config = dict(
    d_model=192,
    head_dim=64,
    vocab_size=2048,
    norm_place='pre',
    bias='none',
    tie_embeddings=False,
    parallel_block=False,
    extras=['capped logits'],
    optimizer='muon_variant',
    lr_head=0.00425,
    warmup_steps=149,
    decay_fraction=0.357,
    final_lr_fraction=0.0,
    batch_tokens=32768,
    seq_len=1024,
)
Each number is 128 + 24 x the weight over the matrix's rms, rounded and kept within 0 to 255. Layers, rows and columns count from 0.

# layer 3 MLP up, 768x192, rms 0.202, rows 448-516, columns 0-47
[[112 123 134 140 117 120 147 152 139 145 167 133  99  98 106 169 129 175 114  91 103 117 136 163 129 139 119 126 126 120 111 148 153 123  79 163  84  94 146  94 110 146 154 119 161 119  53 118]
 [154 149 151 107 112 110 111 125 129  93 202 179 152 100 130 141 160 150 147 165  86  80 139 133 123 122 147 160 102 135 123 116 103 152 165 153 121 132 125 124 117 148 135 125  84 122 104 141]
 [102 147 124 105  90 122 147 164 127 156 135 139 120  55 130 137 127 109  86 143 126 139 140 109  89 122 125 121 159 140 149 113 103 149 121 120  92 158 105 132 161 144 124 133 128  86 128 112]
 [159 109 108  94 157 126 150 124 148  88 152 128 111 118 118 137 133  87 132 165 136 127 137 146 113 128 141 132  82 135 138 140 113 114 119 161 123 133 128 146 105  74 138 122 135 136 120 117]
 [138 114  74 142 105 131 136 161 110  82 115 123 178 175 104 128 161 140 120 113 132 104 125 173  92 144 179 132 107 127 141 113 101 130 138 132  77 124 155  96  98 148 139 108 119  66 133 137]
 [119 108 118  59 127 136 151 118 130 115 125  88 118 156 131 138 155 119 145 105 161  97 135 196 107 120 126 158 123 110  82 155 162 140 124  67 107 145 100 153 133 154 177 125 133  95 165 114]
 [102 125 149 118 110 101 130 119 120  86 116 110 109 115 147 151 144 102  80 174  73 161 110 135 183 127 122  96 129 118 144 153 152 129 117 123 148 150  76 179 132 120 100 157  95 183 142 141]
 [151 175 115 147 132 154 131 173 153 121 101 146 141 118 150  83  94 111 119 114 123 101  70 114 107 149  78 126 104 113 129 155 142  93 128 154 114 140 125 118 125 116 187 108 159 146 174 115]
 [ 86 150 157 151 133  95 180 118 159 111 136 120 115 136 119 119  87 143 112 118 113 108 123 176 132 156 142  71 123 109 105 162 115 189 135 117 119 128 136 161 138 147 139 138 120 145 134 130]
 [115 113 136 151 122 191 182  98 131  74 142 110 115 119 142  87 131  95 126 133 116 123 125 146 126  88 151 161 127 146 148 121 146 179 120 125 127 122 178 140  97 115  63 146 125 163 133  87]
 [105  97 108 164  86 143 100 115 114 153 132 151 138 139 146 156 143 144 103 134 120 154 138 121 110 156 139 111 167 123 133 111 118 149 170  91 125 126 139 109  92 107 181 140 109 130 130 145]
 [157 128  87  96 141 181 141 123 151 123 172 126 149  95  72 119 139 127 124 104 124 173 102 139 140 143 126  91  85 116 139 163 144 137 126 122 135 127 102 123 147 178  98 189 166 180 125 129]
 [122  90 100 135 138 118 129 131  93 138 100 120 140 146 112 147 135 145 160 152  87 159 158 156  89 121 159 125 117 123 158 108 133 124 156 106 125 119 121 138 125 129 136 105 121 145 143 166]
 [108 136 139 137 166  93 115 126 137 105 159 170 122 133 112 154 105 126 105 131  54 137 121 151 124 114 123 165 104 133 209 190 132 166 132 124 114 103 151 123 103 126 191 133 112 110 141 127]
 [110 134 145  98 105 160 149 139 107 132 121 135  62 121  91 172 102 106  83 123 121 145 117 109 120 167 139 102 127 160 128 105 156 117 118 113 131 124 123 105  89 122 166  84 146 118 114 141]
 [146 127 104 135 175 104 160 110 146 147 161 109 132 136 155 143 138  92 145 110 118 138 169 141 112 158 135 184 129 106 145 114 101 145  94 154 156 125 126 158  85 160 122  91 126 150  95 108]
 [ 96 113 102 111  91 118 184  98 118 120 162 150 147 146 191 138 102  98 123 151 101 111 161 124 156 146 117 175 113 123 110 152 117 142  80 165 137 154  88 153 128 110 145 131 132 125 113  95]
 [118 135 165  80 114 139 113 144 113 120 124 133 178 156 169 115 157  95 101 110 115 113 139 126 159 145 136 150 115 162 144 110 108  89 121  93 102 184 120 147 136 128 109 144  98 125 147 122]
 [135 144 142 154 127 126 114  87 141 117 138  99 157 194 139 104 131 134 170 162 120 119 151 118 146 140 143 151  99 133 144 145 122 125 111 119 105 110 115 103 151  96 125 126 135 135 160 120]
 [ 81 145 127 148 155 154 129 120  94 149 118 116 128 109 121  97 121 130  70 153  64 133 126 146 104  83 117 148  94 107 114 168  99 140 128 136 142  89 107 121 182 124 109  81  90  95 175 133]
 [121 149 148 158 150 154 155  93 120 110 138 124  97 102  83 128 148 113 149 162 136 148 147 114 142 164 167 109 136 116 106 122 128 141 112 128 130 122 100 159 163 138 137 141 107  87 147 116]
 [175 145 165 123 146 135 117 124 124 122 134 135  88 132 108 167 145 112 128 115 147 170 184 168 149  86 167 153 155  96  85  94 130 131 122  97  89 167 158 161 112 116  95 111 104 106 136 113]
 [165 117 112 156 152 148 152 190 138 152 117 106 136 162 129 126 155 154 143 134  90 101  87  88 141 130 148 115  69 101 108 131  88 184 168 136 130 138 135  97 130 161 127 110 128 117 109 157]
 [112 134 141 123 140 165 193 120 115 153 130 182 145 135 153 158 154 159 102 159 180 154 113 155 136  93 108 149  87 133 150 106 111 162 167 105 167 116 113 144 129 115 137 122 182 147 112 137]
 [144  91 112 138  74 147  99 129 163 173 107 146 110  95  99 104 122  98 137 125 124 113 121 138 142 112 139  95 125 143 123 126  99 166  91 112  98 115 136 100 143 148  92 173 192 133 162 168]
 [127 156 103  88 103 138 137 161 136 155 128 128  97 133 131  95 133 112 147 141  96 131  93 116 168 152 124  85 116 143 133 146 129  75 135 146 153 124 100  87 142 160 134 104 132 161 147 152]
 [126 114  97 115 131 128 128 154 130 113 113 128 138 103 126  90 148 141 151 149 140 147 102 128 139 138 115 128 155 120 116 153 117 121 106  86 132 149 132 150  76 112 160 129 126 135 124 125]
 [125  72 121 172 162 131 135 132 118  85  87 108 108 104 123 106 162 137 143 130 113 143 142 150 122 118 121 128 167 122 136 123 129 114 159  74  94 119 128  94 147 126 161  96 176 134 132  94]
 [ 86 136 166  90 116 154 109 167 148 108 132 134  90 129 160 104 147 156 118 128 160 115 148 172 112 149 123 109 113 145 142 134 144 146 157 123 157 174 139 106 124 140 110 120 102 148 143 134]
 [138 139  90 148 103 139  87 121 146 104 125 152  84 134 133  66 128 108  93 121 102 116 162 103 152 149 113 134 188 136 149 129 127 151 112 104 139 131  90 145 116 151 126 119 128 118 180 140]
 [125 108 147 153 147 159 154  84 141 123 109 115 122 114 131 134 122  84  84 146  97 160 151 103 122  95  89 134 110 141 119 106  87 164  79  97 136  43 117 116 101 130 124 111 142  87 144 128]
 [147 130 114 108 140 156 153 112 120  79 149 108  95 112 148 119 108 130  95 121 136 161  96 157 119 130 100 113 133 147 155 151  96 142 119 124 110 134 132 152 111 139 144 154 139 112  87 142]
 [144 145 146  97 129 133 170 183 164 123 113 136 144 108 145 136  52 107 118 118 102 119 147 107 122  60 105  60 153  92 184 107 153 121 109  82 142 129 120 144 164 119  86 105 136 155 111 100]
 [146 163 111 120 139 116  94 102 127 113 150  93 111 145 136 122 139 112  87 114  77 107 114 165 133 120  97 127 101 177 119 140  99 126 166 128 116 123 118 167 111 132 140 158 178 122 143 131]
 [175 121 123 200  96 113 129 151 102 146 156 158  91  79 162 141  92  97 142 157 172 146 149 152 119 134 138 170 121 104 115  98  65 129 106  75 141 174 111 137 118 180 186 152  95 101 170  55]
 [160 123  97  98 130 127 180 140 170 127 129 122 100  96 152  78  79 101 125 138 145 132 131 123 130 135 174 145  79 137 126 138 176 139  88 136 160 126 110 105  94  82  93 155 134 127 116 118]
 [133 103 146 141 171 119 131  93  83 144 141 126 203  83 117 151 176 112 111  71  80 123 141 139 112 105 145 150 175 120 152 121 130 163  97 112  98 141 166 161 140  94 161 119  97 135 125  93]
 [104 125 108 147  73 137  93 126  90 139 139 166 122 122 122 104 174 157 154  83 164 155 175 113 173 136 108 142  83 171 104 101 140 133 143 100 105 126 119 192 151 148 127 138 131 160  51 118]
 [121 163 108 130  64 125 110 151 134 151 143 102 162 152 137 109 117  95 173 133  90 103 172 128 106  68 123 143 132 177 112 130 106  99 176 131 115  94 132 144  99 123 173 116 112 127 147 132]
 [156 106  94 159  87 119 112 130 118 125 106 158 144 137 107 154 133 142 159 135 130 150 134 167 133  83 150 140 157 120 110 132 125  84 128 126 103  99 161  72 129 152 111 193 134 129 113 119]
 [ 79 211 154  47 123 151 159 121 159 116 110 152 114 124 201 173 149 155 117  97 142 133 139 107 160 142 115 156  93 129  90 171 154 120 102  92 148 145 115 126 127 134 137 122 139 153 141 136]
 [112 134 126 162 110 160 121 125 177 177 149 119 111 110 127  84 106 133 173 120  92 108 126 124  92 137 131 157 110 130 133 136  77  92  96 123 115 165  93 113 158 140 119 118  95 115 173 107]
 [ 93 117 141 130 163 181 153 146 101  98 112 141 114 141 140 128  88  86 105 171 107 171 133 109 136  56 136 109 119 144 117 119 129 133 141 136 118 119  83 172 108 144 146 134 127  88 172 150]
 [134 154 125 104 154 165 143 141 176 125 114 120 147 141 133 106 155 105  81 100 142 120 131 132 131 132 136 108 117 133 103  80  90  87 144 107 110 106 145 129 117 183 105 108 104 139 129 110]
 [127 107 152 139 172 120 146 119 152 124 127 123 120 183  76 109 125 199 121 140 157 120 124 119 159 131 132 125  83 150 131 129 137 137 148 102 107  92 127 121 182 145 109 145 149 138 173 116]
 [111 100 116 143 153 150 130  71 156 110 172 204 176 112  99 172 166 133  92 100 125 139 149 153  80 138 139 154 167 112 137 131 143 144 143 129 130 118 140  96 152 107 161 129 109 108 129 117]
 [118  68 118 141 149 120 145 114  90 129 161 151 147 140 131 172 120  99 129 161  96 162 140  95 142 110 145 152 101 111 131 152 128 175 128 115 101 163 156  93 114 111 118 106 127 136 101 135]
 [ 96 126  95 124 144 128 154 105 120 135 105 153 124 200 128 119 137 143  64 125 139 121 120 124 132 142 175 126 121 147  83 133 101 117 112 133 111 110 106 125  96 142 113 144 142 145 109 143]
 [155 122 114 153  90 168 137 116 115 151 146  89 142 101 124 139 131 132 143 164 195 150 118  83 121 121 121 133  87  80 124 156 147 109 157 153 137 155 132 109 113 107 136 131 134 111 112 160]
 [121  82 133 153 110 141 100 146 148 110 103 115 133 158 130 164 113 144 136 145 152  84 134 133 142 156 168 132  89  88  94 123 123 160 145 165 145 120 103 155 147 133 119 160 171 143 128 150]
 [106  93  81  88 157 139 103  97  98 157 108 145 114 180 148  94 126 143 163  92 161 100 120 124 158 127 158 154 128  80 139 140 165 140 129 117 141 141 145 132 163  95 158 157 162 150 100 132]
 [139 129 126 139 118 167 150 149  97  60 140 111 103 152 100 116 157 130 131  84 112 178 138 116 104 153 132 185  97 158  79 104 101 137 113 128 125  77 104  99 137 125 130 154 154 113 125 103]
 [145 123 125 157 106 155 112 129 160 123 112 138 109 108 163 149 108 140 128 139 155  88 171 152  74 144 104 137 162 132 152 113 120 128 126  56 123  84 141 104 126 109 120 148 134 161 107 142]
 [156 169  93 125  94 147 136 130 126 137 136 110 139 118 170 149 112 139 102 134 136 116 132 140 118 120 165  89 114 116 111 145 134 125 143 133 130 139 127 145 118 115 101 151 128 119 133 102]
 [136 117 122 100 102 158 128 151 126  93  89  88 174 142 125 130 112 146 108 123 106  97 154 150 173 122 125 157 166 123 129 129 144  93 136  99 123 158 131 138 117  86 128  96  87 120 139 111]
 [146 154 120 111 112 145 124 145 116  98 120 147 135 123 121 151 146 147 153 185 151  88 131 139 119 179 172 129 127 158 105  92  99  92 126 127 100 145 120 145 162 142 114 141 119 103 111 124]
 [116 123 129 157 125 145 138 139 117 149 122 127 137 129 105  71 122 114  99  96 122 105 112 131 135 170 100 147 132 128 133 125 127  94 102 114  99 110 124  98 193 124 142 130 183 118 133 162]
 [151  77 146 128 115 130 103 111 104  96 123 133 152 151  90 113  76  90 173 130 122 105 146 115 134 123 128  77 100 117 146 155 124 135 157 152 117 127 164 110 163 108 130 106 136 141 106 132]
 [ 97 113 155 115 133 124 114 128 138 102 115  95  90 116 115 133 136 141 107 137  91  93 112 103 131 120 107 158  96 122 134 145 145 107 109  81  93  72 146 110 149 137 166 104 107 156 132 147]
 [ 96 121 106 168 126 121 100 124  87 112 140 101 123 164 140 137 121 170 133 137 127 117 169 114 100 129 125 109 102 163 159 106  91 147 158 135  79 142 154  86 180 125 145  99 152  72 149 149]
 [142 136 102 131 124  95 149 170 126  92 130 142 111 112 167 120 109  96 154 172 117 158 134 157 108 135 137 130 136 129 106 129 132 113 102 174 104 131 127 168 132  78 138 120 133 100 129 165]
 [109 124 146 111 139 126 136 165  98 163 119 181  82 104 130 138 111 128 148 123 169 121 130 127 158 141  95 139 134 158 140 116 109 121  95 161 144 116 156 138 173 167 105 107 132 100 134 127]
 [118  90 164 122 123 135 133 101 107 134 152 127  98 151 161 137 158 126 153 172  95 127 125 175 123 101 145 127 109 108 121 179 132 143 105 104 156 145 130 178 158 160 135 142 142 122 158 131]
 [ 99 123 150 102 132 124 114 167 151 114 138 175 145 152 178 171 123 164 103 123 121 111 116 128 157 131 105 124 114 134 119 162  88 115 107  74 129 159 145 109 163 169 130 131  97  94 122 147]
 [124 144 160 145 161 112 162 100 126 113 112 111 132 157 104  96 158 115 112  99 167 184  91 111  79 130 146 126 126 104 138 149 128 130 124 115 131 131 120 133 125 148 110 132 126 108  80 116]
 [113 113 118 125 140 172 129 107 170 115  86 169 141 163 122 157 137 142  83 136 140 118 115 106 134 145 117 150 130 153 106 183 127 136 114 132 120 119 103 121  88 110 154 125  73 139 106 104]
 [138  98 139  94 143 118 139 109 123 120 185 113  93  91 166 135 123 109 115 128 135 107 150 129  89 166 119  89 120  91 139 164 206 157  99 163 130 128 127 142 140 130 132  89 125 155 154  94]
 [126 122 132 174 113 148 169 126 125 141 137 105 114 113 125 134 129 137 112 149 100 110 113  82 123 108 107  75 123 119 127 176 154 170 115 169 127 129 135 126 112 120 122 174 116 128 156 129]
 [150 156 117 140 140 139 143 146 127  91 141 121 117 140 140 125 110 107 111 128 141 132 129 178 133 114 116  88  83 103 171 168 109 106 108 125 146 138  97 172 154  91 143 155 168 143 138 137]]
# layer 3 MLP down (transposed), 768x192, rms 0.046, rows 448-516, columns 0-47
[[138 146 141 122 138 158 179 169 155 101 126 144 135 121 151 109 129 131 150 138 126 136 134  81 163 125 126 133 112 145 132 139  87 124 102 139 135 158 169  79 134 117  99 112 127 119  98  90]
 [130  90 107 103 131 136 138 171 129 103 119 116 157 160 154 140  78 100 108 151 137 131 113 167 147 151  95  93 131 111 113 133 118 100 148 106 140  96 152 116 131 108  99 118 100 152 180 117]
 [126 120 137 186  76 169 135 161 117 119 138 140 183  90  97 137 150 118 130 113 148 163 111 115 207 111 104 117 104 106 143 167  84 130 144 125 123  81 137  81  96 145 100 148 120 129 157 106]
 [118 135 133 115 133 154 142 129 177 137 150 109 152 148 114 112 109 113  91 119 138 145 100 142 121  90 146  96 103  88 127 155 125 138 105 105 139 115 164 103 117 145 104 131 126 161 113  97]
 [149 117 110 139 115 144 121 123  57  65 102 125 157 123 137  78 136  97 102 115 126 142  94 114 134 104  94 156 133 187 128 117 144 137 114 166 124 129 110  85 134 162 132 138  96 109 122 115]
 [135 125 116 131 112 132 131 169  98 128 151 170 125 160 139 148  99 180 138 117 127 144 120  92 124 147 156 157  95 118 150 139 101 186  94 153 112 146 126 120 102 140 145 134 112  74 112 109]
 [144  92 104 130 115 110 122 122 115 166 162 114  98 117 107 110 143 122 106  97 154 150 153 112 113 160 180 140 127 120 127 125 119 127 132 119 142 162 153 104 112 127 115 107 121 130 132 139]
 [126 114 161 147 170 147 120 147 114 105 141  74 138 111 105 149 167 130 169  95 143 146 106 174 146 129 108 149 143 145 114 118 160 155 121 118 126 147 152 106 154 103 114 114 116 137 126 112]
 [122 112 114 128 115 101  78  95 128  89 126 110 129 122 155 108 147 146 122 148 160 124  97  79 158 157 136  97 157 101  97 111 132 131 120 163 114 129 118 132 151 127 177 108 108 128 183  69]
 [118 108 130 176 122  68 152 161 132 126 150 149 114 126 117 180  55 104 109 113 147 145 140 139 147 138 140  97 161 197 159 110 117 102 170  94 106 114 151 126 148 100 183 124 133 111 141 156]
 [155 117 114 138 178 164 133 123 124  98  75 115 122 110 112 162 161 136 146  75 122 127 142 129 150 123 153 133  93 126 115 166 153 146 106 158 163 113  96 158 119 175 131 122 144 117  99 116]
 [153 107 171 140 114 171  91 130 122 120 106 158  93 118 112 156 142 131  72 125  95 121 145 111  97 115 139  81 112 111 107 145 125 103 134 118 135 168 154 112  89  99 154 121 148 115  80 143]
 [122 157 136 161 102 128 147 125 142  84 122 155  91 100 146 112 155 145 148 119 182 103 121 145 149 118  64 116 155 102 163 113 117 105  96 170  94 146 114 143 145 117 145 125 144 126 111 173]
 [138 126 121 129 126  92 149 134 136 136 126 139  86 151  76 137 131  74 155 118 132 171 109 133 119 147 171  92 119 153 107 153 164 113 118  87 101 146 122 151 155 144 140 109 154 108 112 121]
 [103 132 126 102  94  95 125  96  96 134 109 138  97 128 114 133 141 187 165 111 121 116  90 138 146 122 150 120 104  91 134 136  98 151 128 112 155 140 123  93 108  67 126 107 185 101 146 120]
 [ 84 148 139 129 148 106  90 134 125 138 118 128 118 134  79 144 113 140 150 125  82  87 101 141 123 118 153 107 168 152 156 141 156 103 151 129  64  82 131 125 142 116 156 131  90  77 105 143]
 [117  91 146 113 161 110 116  57 113 147 109  95 125 158 104  84 141 169 179 100 122 136 126 166 128 156 156  92 135 165 131 175 160 112 145 119 129 156 116 129 120  98 116 100 125 128 128 182]
 [122 111 119 128 162 105 129 140 145 121  85 102 123 175 110 121 165 118 150 136 175 125 108 157 108 147 110  97 187 125 136 138  92 132 124 105 143  96 103 145 125 106 143  80 123 142  96 110]
 [138 113 127 143  98 156 132 140 127 151  58 112 131 130 110  89 131 139 148 169 129 137 114 127 108 171 130  76 102 138 114 130 150 153 150 101 119 112  96 136 115 145 120 121 120  91  95 126]
 [103 109 127 143 107  90 102 139 143  78 112 142 151 139 187 157 164 108 146 198 125 122 138  93 147 151  89 189 128 109 130 126 142  95 104  85 137 120 128 119 135  92 133 175 194 143 150 140]
 [151 123  93 115 126 117 142 136  90 109 176 123 128 157  89 116 146 147 140 148 124  98 139 116 123  94 115 147 119 114 129 132 141 172 116  91  89 165 134 159 124 145 153  81 151 109  45 146]
 [ 96 125  93 101 117 106 133 150 152 102 126 111 130  89  79 124 139  56 124 121 125  96 144 124 150 146  87 114 107 139 112 102 149  96 104  97 119 102 121 121 214 138 120 122 136 143 152 108]
 [131 125  77 136 142  96  99 102 139 133 160 155 150 187 146 141 152  76 121 148 101  91 145 141  86 150 131 128 162 116 146 107 151 105 120 121 134 113 168 114 119  92 130 171 136 138  91  87]
 [105 123 101 147 106 119 157 130 166 150 109 132 163 124 111 109 193 161 127  92 109  94 113 142 149 187 120 119 113  97 145 157 143 123 126 141 145 131 148 142 142 102 104 140 119 150 138 100]
 [136 120 128 129 117 161 116 114 134 134  82 112 148 143 141 164 134 108 148 120 121 180 132 114  59 172  79  90 102 104 118 141  86 106 136 101 135 139 140  87 133 143  92 118 108 153 116 136]
 [131 112 173 133 163 113  98 147 139 133 144 131 110 117 142 121 145 144 109 135 154 114 141 112 132 106 126  91 124  94 166 110  87 102 131 110 106 124 121 149 152 101 137 107 117 140 118 143]
 [122 150 124  85 120 113 139 112 106 140  95 126 125 156 156 141 127 112 145 148 106 131 153  93  98 108 149 104 144 136  99 116 182 108 107 117 123 157 133 142 162 132 155 107  97 141  84 183]
 [111 105  97 138 164 129 133 176 131 111 109 137 126 111  79  94 109 151 109 119 194 168 138 145 115 154 140 147 109 108 143 114 122 157  73 136 162 131 124 135 124 128  96 101 118 139 123 113]
 [159 141 139 173 141  98 116 140  99 145 100  92 131 159 122 147 123 137 131 173 107 143  85  97 112  52 164 163 117 146 129 126 143 149 109 117  96 116 106 110 142  72 137 126 123 128 151 186]
 [156 106 130 176 106  63 167  96 100 124 104 108 130 124 149 109 171 128  99 134 153 165 137 110  91 115 153 162 122 106 226 190 144 128 171 114 115 125 143 112 133 112 142 165  98  98 133 131]
 [138 147 144 121 128 161 111 138 165 135 117 128 125 135 175 120 169 114 169 158 147 119 119 115 144 153 154  93  95  98 141  94 126 133 104 137  97 128 112  92 117  95 131 106  92 124 111 114]
 [120 103 124 147 148 126 140 169 146 128 145 145 145 126 109 154 159 111 112 142 101 124 137  81 159 134 133 133 160 145 112  74 132 113 136 142 137 105 126 139 163 138 123 121 133 134 156 140]
 [ 95 147 146 121 128 124 148 124  83 131 119 127 134 148 116 117 196 121 101 140  91 139 172 155 155 124 134 151  94 107 122  95 107  88 146 140  98 133 137 146 125 128 151 116 122 100 101 167]
 [147  97  99  84 105 118 141 117 101  70 155 155 134 148  86 102 173  99 118  97 124  87 109 137 128  19 147 126 163 128 173 143 112 158 107 189 138 111 156 102 148 135 135 158 105  70  76 139]
 [122 149 125 171 142 156 153 114 112 158 154 164 100 113 120 138 147 138 166 175 139 195  95 152 131 104  94 140 134 123 163 138 156 122 140 134 141 123 139 125 108 160 129 139 130 149  71 158]
 [ 99 144 135 131 143 139 105 136 132 154 143 145 128 108 103 158 131 107 112 125 120 144 138 168  98 135  82 160 123 141 106 137 105 135 117 128 139 136 124 119 158 162 113 105 146  96 114 150]
 [134 161  90 113 146 118 110 120 107  68 103  84 105 167  95 151 102 153 146  96  68 152 118  93 127 166  73 112 132 158 122  85 130  98 101 101 108 161 165 177 139 145 143  94 100 135 115 160]
 [120  84 148 100 108 102 143 141 139 155 141 117  97 123  95 166 123  75 117 145 124 165 129 116  97 146 127 153 161 133 124 151 107 124 125 127  80 135 118  67  89 114 137 121 122 134 140 126]
 [164 107  77 140 155  72  85 103  97 127 154 103 111 133 106 179 103 161 107 126 144 166 118 143 122 121 143  99 113 124  95 167 141 139  85 113 126 159 144 135 127  87 163 164 135 126 159 122]
 [138 132 146 127 126 112 147 139 131  88 124  86 111 147 132 119 126 132 150 127 123 107 111 105 136 160 170 138  94  91 129 133 139 123 120 158 101 154 122 124 125  95 118 116 121  96 118  72]
 [145 108 111 145 109  72  84 138 124  94 140 135 129 117 115 133 135 103 120 135 146 125 110 130 125 127 180 110  56 154 147 117 117 168 167 140 142 111  72 144 130 105 122 129 104 110 130 144]
 [133 130 164 120 121 207 138  89 145 146  84 139 120 125 145 142 159  76 142 159 119 130 150 132 153 111 107 120 139 116 129 130 129 112 128 171 152 112 115 173 150 152 105 171 141 131 183 110]
 [171 124 123 118 176  82 115  94 136 123 118 106 122  93 111 141 143 152  72  71 107 109 122 157 103 165 123  98 138 176 116 107 133 165 136 128 122 144 134 141 138 110  77 146 114 111  75 153]
 [102 117 100 111 128 117 118  62 114 137 122 130 122 121  93 150  97 184 100  91 128 122 119 146 123 171 138 112 120 126 118 138 177 112 144 127 129 116  99 110  96 158 126 116 149 169 110 115]
 [134 119 151 117 107 150 110 121 122 145 113 120 187  98 136 126 142 134 153 103 119 138 104 168 118 109 128 156 120 171 159 126 164 127 133 134 116 140 100 123 112  95 133 137 136 102 104 158]
 [142 155 170 136 163 127 131 129 154 120 145 147 115 101 141  89  79 102  92 123 147 113 158 128  99 145 117 120  85 116 178 108 112 115 103 141 134 168 129 139  89  82 110 202 108 119  72 144]
 [110 145 150 162 100 136 167 123 122 133 116 143 117  87 158 102 128 120 144 116  87 143 113 155 150 127  57 101 142 104 101 107 134 110 103 112 108 133 145 106 144 114 126 145 124 138 159 108]
 [131 153 109 151 171  99 136 115  86 143 151 102 114  85 109 133 153 134 114 110 132 142 110 154 155 158  86 113 122 137 134 152 157 101 107 128 123 135 131 121 153  92 117 151 101 161 129 103]
 [115 159  87  98  89 146 139 123 168 104 112 118 101 141 126 116 150  98 144  82  94 120 121 106 111  80 115 132 149 118 120 127  96 123 140 125 186 144 143  95 153 150 129 156 114 144 154 131]
 [111 151 113 149 139 114 137 114 141 188 141 112 151 104  92 128 117 140 118 175 123 173 121 100  96 140 118  93 172 138 107 129 188 113 146 132 117  95 142 140 130 126 134 132 137 100  82 130]
 [ 92 105 112 136 122 164 164 130 134 140 117 174  88 131 128 109 126 120 145 119 177 103 153 119  77  93 160 159 129 119 160  99 137 139 117 139 147 137 145 141 105 132 115 162 158 105 159 151]
 [ 96  95 135 105 147 111  99 184 157 107  95 101 131 149  84 144 124 113 154 143 124 137 139 147 151 105  79  84 137 133 167 127 124 133 128  94  87 145 129 111 133 117 115 121 155 126 133 146]
 [131 115 117 146 148 137  90  87 140 141 145 101 139 125 148 124 145 209 110 121 101 105 135 124 151 165 154 112 113 129 118 124 127 125 117 102 119 142 166 118 136 158  90 106 108 127 123 124]
 [118 148  84 106 122 129 120 151 136 123 167 101 115 138 111 135 114 142 132 113 106 170 140  99  92 103 173 140  84  93 137 147 124 102 122 113 151 110 111 137 174 123 135 122 171 161 114 125]
 [148 143 122 133 107 115 122 102 162 140 132 125 130  84 126 126  88 122 138 140 172 119  93 132  95  99 118 124 114 125 142 111 148 133  55 132 139 130 123 118 111 142 126 149 145 114 141 145]
 [117 114 133 122 107 128 156 170 117 123  98 148 147 141 103 151 150 110 131 104  87 118 127 169 138 131  78 145 159 101 140  98 145 129 119 129 111 168 114  70 124 140 166 101 129 125 106 138]
 [144 146 140 133 123 137 123 103 141 140 158 119 147 120 139 163 115 139 120  99 162 116 120 142 147 117 107 111 130 114 123 135 132 137 124 151 134 121  99 123  95 130 143 139 122 138 135 145]
 [ 94 161  87 102  62 112 118 108 140 132 129 142 106  93 129 111 114 197 108 138 123 142 112 113 156 113 140 173 131 127 157 140 149 133 127 145 147 108  97 116  85 115 106 169 108  99 115 136]
 [122 132 100  93 148 168 127 170 114 164 128 148 107 154 108 126 138 124 122 136 135 114 168 142 101 128  97 130 145 143 108 105 148 133 161 141 141 147  85 146 150  90 112 169 141 117 103 108]
 [139 102 117 117 162 131 138 115  87 115 148 124 152 118 108 104 160  99 114 149 120 101 136 107 154 128 125 105 131  98 100 184 142 121 134  98 159 134  94 112 112 119 102 162 110 125  89 110]
 [128 167 143 166 116 134 129 115 165 175 112 142 134 114  97 150 128 134 115 114 142 124 154 133 141 132 107 129 169 126 150 125 116 149 111 121 121 104 156  74 161 190 132 133 120 125 149  62]
 [147 150 122 143 119 128 104  96 121 101  91 136 128 126 153 114 122 157  94 114 124 137  80 151 117 105 145 153  77 129 118 140 138 149 114 136 136 142  75 184 101 114 115 108 162 130 120 138]
 [176 123 127 125 100 100 111 120  95 158 118 112 136 115  74 128 120 113  91 136  90 145 148 136 190 150 153 100  97  90 158 139 173 103 166 136 145 122 116 113 125  99 135 145 118 156  77  82]
 [169  82 117 133 109 118 157 114 109 115 124 130 114 127 135 120 111 116 144 158  87 149 137 124 156 157 124 126  94 132 146 101 118 138 186 132 122 152 126 102 141 117 107 112 134 125 106  88]
 [138 116  99 112 125 157 160 131 186 102 118 155 133 136  95  82  99 109 128 133 127 123 123 115 152 100  97 130 145 115 127 100  83 117 130 145 141 135 136 132 128 128 163 107 132 127 123 179]
 [120 118 124 131 130 161  98 158 154 111  90 165 152 139 118 110 119 100 147 146  85 121 147 136 103 117 150 154 111 125 121 103 170 146 116 123 117 126 129 133 121 112 105  93 143 115 131 111]
 [144 128 123 128 125 137 113 155 151 123 130 124 131 163 168 103 146 125  89 143 142 119 102 141 111 139 155 129 134 113 197 124 134  94 151 117  81 141 139 126 105 140 145 113  91 143 130 140]
 [147 183 147 112 140 128 141 111 140 115  91 123  98 148 134 112 133 145 126 112 125 112 115 123 157 108 143 143 124 133 123  78 154 143 124 118  94 128 120 105 142 150 130  96 111 119 147 102]
 [128 116 113 107 176 130 119 129 147 138 157 148 163  75 125 171 104  90 167 131 119 124 139 123 103  96 114 148 131 163 137 107 180 182 118 146 191 102 100 136 114 104 119 122 118 121 145 140]]